Each number is 128 + 32 x the weight over its row's rms, rounded and kept within 0 to 255. Layers, rows and columns count from 0. The size above them is the row's rms in percent of the matrix's.

# layer 9 MLP down (transposed), 256x64, rms 0.224, rows 239-255, columns 0-63
size [ 83 106  78 103 108  90 112 102  89  97 101  98 112  95 118 101  90]
[[ 59 124 186 195 147 176 160 147 164 170 121  86 143 139 119 133 136 126 132 110 116 123  62 192 130 139 105 181  93 162 132 132 174 177 111 126 126 103 133 194  96 150 108 148 137 104 116 146 112 147 155 173 121 137 198 150 136  84 137 132 154  81 136  90]
 [162 128 147 100 180 129 128  78 191 163 169  80 147 127 137 125  82  97 134 100 155 162  70 140 115 149 159  87 111  96 136 140 139  68 125 110 120 132 137 128 141  84 139 159  75 148 128 195 136 186  86 166 143 177 136  98 112 105  89 179  98 175 154 146]
 [ 99 107 131 165 104 148 191 119 176 143 190 130 101 114 108  99 114 109 151 157 142  93 105 166  99  98 197 107 137 131 120 202 155 123 111  69  97 167 123  96  96 142 180 116 106 127  85 102 147 111 155  90 141  86 168 134 106 142 155 122 134  84 202  96]
 [121 107 128 139 125  99  61 144  81 115 174  95 190 103 171 145 122 118  84  85  99 104 141 169 144 133 145  46 127  90 136 168 136 116 136 111  88 113 170  86  78 118 126 139 135 128 121 167 132 122 141 119 107  83 198 110  73 100 138 116 142 165  71 178]
 [163 109 126  94 111 142 123 160 149 128 131 146  69 147 124 113 154 108 170 108 100 137 111 140 183  98  60  88 102 148  80 149  75  96  91  77 133 142 106 155  88 154  69  69 145 109 123 161 145  98 122  57 135 125  69 135 153 131  56 117 109 144 147  96]
 [138 153  95 155 145  50 151 143 144 145 103 111 183 179 123  44  65 121 111 141 145 108  69 106 136 101 122 131 150 164 168 141  86 134 160 156 148 135 150 124  96 116 133 169 140 162  80 145  95 161  90 154  82 171 128 100 119 118 104  97 130 139  82 190]
 [175  70 176 192 135 170  80 118 154 134  90 120  67  96 112 162 146 120 120 172 137  79 115  98 127 124  97 158 133 132 100  96 135  95 165 150  88 120 142 144 112 128 123 112  96 128 155 211 136 167 123 129 128  48 124 120 165 121 122 179  94  96 171 157]
 [200  82 214 140 150 122 159 130 131 123  94 164 198 114  89 125  95 127 103 142 113 137 132 127 128 138  55 159 143 126 152 168  46 165 171 118 139 153 136  97  63 139 133 125  81 149 142  86 137 151 144  94 129 109 128 121  99 162 158 109 101 135 114 171]
 [120  58 181 215 131 143 125 147 100 120  44 137 195 152 167  72  70 123 126  81  88 145  90 122 147  84 137 165 134 147 113 125 154 114 134 103 195 115 116 145 103 140 124 109  87 125 120 144 107 129 139 130 135 127 135 182 125 141 146 122 146  94 167  90]
 [103  96 109 157 138 136 110 152 171 164 117 128  90  92 152 123 157  60 120 104 106 142 123 130 130 110 192  98 157  67 140 145 167 157 143 106  68 184 131 146 100 138 140 121 161 151 151 121  61 176 145 128 104 117 133 137 201  93  88  72  88 100 136  76]
 [138 195 175 139 106 115 181 153 187 149 115 143 159 132 138  89 175 135 131 149 117 129 169  88 205 113 117  92 130 152 108 158 144 128 188 119 182 132 154 172 134 148 185 208 111  69 125  80 120 107 160 150 130 109 150 133 161 140 132 165 125 147 117 109]
 [ 73  76 160 151 112 123  81 122 149 134  69  78  45 164 154 188 154 149 169 125 155  88 127 172 121 192  86 125 132  80 123 100  99 137 103 121 175 129 135 121 117 107 149 133 124 105 135 120 110  90 156 122 147 152 188 149 151 167 122  97 175  82 118 122]
 [106 113  99 116 122  75 125 181 162 119  76 154 130  88  97  70 126  90  94 160 134 115 184 134  93 196  96 143 121 177 130 103 113  96 129  61 162  95 110 125 141  76 145 115 103 152 105  70 104 133  84 114 106 187 122 166 167 154  95 124 149  99 137 163]
 [ 74 121  84 136 152 166 132 121 167 114 109 125 102 123 143 190 113  82 133 144 145  70 115 145 110 162 161  31 181 104  68 120  82 139 140  78 143 125 128 118 142 138 145 159 120 114 164 120 156 138 132 172 155 179 148  94 215 118 112 161 129 134 100 137]
 [109 168 159 141 128  99 153 145 106 182 134 102 125 100 108 183 115 166  93 186 158 106 133 204  83 211  89 103  88 122 139  93  94  78 131 130 110 118 127  83  93 145 109 109 111 169 123 137 132 102 127  67 177 117 133 141 115 143 123 198 130  83 112 121]
 [128 186  94 111 117 100 100 138  78 133 133 122 136 127 161 135 107  79 103 127  93  76 101  84 110 116  87  88  37 153 118 144  80 118 159  86 147 131 114 120 150 162 163  95 170 108 170 163 152 150 137 105 108 104 129 125 168 200 100 105 134  93 198 147]
 [137  89 118 148 124 145 107 158  95 119 136 137  93 112 173 152 135  79  82 158 130 143  71 186 179 202 141 116 136 140 111  83 114 190  97 120 158  97  95 115 149 179 130 114 186  86 100 154  99  62 118 156 161 110 159 153 190 133 147 124 141 129 118 168]]
# layer 9 MLP up, 256x64, rms 0.222, rows 240-255, columns 0-63
size [100  94  97 101  86 105  97  94 115  98 102 107  93 115 102  93]
[[190 115 183 105 108 109 158 156 158 175  96 170 128 140  67 123 101 136  76  85 143 124 153 130  82 103 135 121 189 194 101 106 133 142  96 115 113 159 153  99 110 122 195  88 135 121 174 129 143  83 169 106 116  90 142 164 151  97 109 136  98 142 168 178]
 [111 164 153 111 102 154 137 114 137  80  54 111  93  75 184 135 114 101 150 135 178 151 154 145 131 111 111 159 203 138 112  73  91 108 169  69 113  73 120 112 154 138  98 179 138  97 125 180 160 143 105 117  99 133 119 136 106  79 129 174 147 177 158 122]
 [ 79  95 166 141 150 157 109 170 151 121 174 133  42 152  99  89 104 131 150 145 123 153 152 117  97 161 146 187 125 115  82 129  90 145  98  83  91 137 136 197  68 102 106 117  98 152 144  85 104 128 123 149 157 119 120 118 142 115  99 131  40 146 132  82]
 [ 97 103 171  77 134 183 122 181 156 101 206 129 100  74 145 116 147 100 125 160 207 105 155 114 141 118 140 119  98 130  94  81  61 151 157 131 167 117  95  73 164 115 137 165 118  89 137 150 106 138 148 134 125 145 195 126 130 154 154 139 100  99 164 150]
 [104 126 184 103 136 138  94 127 142  83 144 132  81 128 102 147 110 169 155  97 120 119 174 121 141  75 163 134 123 109 123 139 133 116 131  73 106  97  87 110 134 133  91 148 167 103  67  96 168 120  81  89 145 161  86 158  32  91  99 136  50 158 114 124]
 [128 114 148 109 102 158 120  71  80 120 126  87 167  77 134  79  93  84 157  85 123 169 140 114  59 141 167 169 154 162 107 130  61  98 145  99 161 143 108 135 113 165 146 192 132 101 108 159 161 111 144 135 131 112 117 154 171 203 110 160  83 139 150 142]
 [115 108 169 124 136  89 118  83  78  94  70 149  96 108 174 110 119  91 158  84  92 144 138 139  72 132 118 104 168 175  75 121 165 103 118 190  88 126 135 167 115  83 164 105 162 128  92 117 150 169 106 131 129 176 143  64 158 153 146 124  81 156 159 159]
 [116 163 158  90 200 149 132 133 126  82 122 166  52  92 144 140 112  77  64 143 142 131 147 157 128 169 117 180 165 146 101 164 140 157  54 120 130 158  99 136 137 169 101  97 103  92  88 124 112 197 161 164 118 121 124 102 106 125 140  88  87 137 140 105]
 [135 101 126 151 176 151 111 135 159 148 138  97 142 123  83 144 136 116  69  89 166 122 150  76  81 106 163 140 145 144  96  96  76 113  96 127  66 102 138  40 142 127  84 145  94 116 183 149 140 102 129 131 107 143  99 109  83 124 149  65  73 113 106 183]
 [ 81 110 175 143 160 123 121 129 106 139 156 174  98  86  79 147 122 163 118 107 137 206 147 185 118 111  77 154 143 158 150 117 151 132  79 114 140  36 141 178 132 104  78 168 140 137 126 140  89 133 150  83 121 118 173 132 118 138 140  71 114 184 148 100]
 [112  74 153 101 122 120 159 132 175 158 157 121 140 128 137 103 117 166 144 122 151 207 153 138 106  76 138  82 148 102 136 152 172 105 105 154 100 149 171 111 114 101 165  39 170 110 129 107 156 133 154 120 132 125 143 132 159 153 218  73 102 177 165 125]
 [166 117 109 113 194 170 109 169 119 118 125  80 129 142 144  87  63 145 106 100 119 123 145 148  83 161 133 129 140 164 121  95 158 124 109  93 119 160 149 122 175 124 194 138 162 165  95 103 189 120 116 124 138 181 117 139 150 115 128  29 115 189 170 134]
 [170 134 188 138 141 176 160 168 131 165  86  68 100 187 148 147  63 129 131 163 123 124 137  58 118 163 122  97 126 181 140  70 150 152 103 173 123  82 140 151 114 121 102 177 142 136 140 136 146 138 125 167 142 117 162 127  74  77 147 122  71 159 136 140]
 [121  66 185 108  94 162  94  96 116 163 135 117 132 104 113 122 135 164 118  85 167 164 159 139 108  98 139 134 143 166 108 101 141 136 155 163 142 162 124 113 203  98 108  57 170 101 112 107 159 127 153  88 114 205 149  74  99 112 110 152  70 171 130  99]
 [139  61 126 123 171 215 125  94  85 116  92 132 129  70 114 135 121  89  68 123 166 129 177 116 103 108 188 149 151 151  86 127 152 142 130 169 112  92  74 137 133 123 158 152 122 105 158 101  66 127 104 165 144 139  96 104  86 109 158  91 117 116 163  84]
 [123 100 203  70 146 140 118 148 101 138 119 215 128 173 177 105 141 112 116 115 162 118 132 152 146 102 125 156 185 155 147 191 151 152  92 149 120  91 116  68 136 184 123 111 126 129 156 134 121 116  97  83  76 139 140  78 125 109  88  89  81 144 111 163]]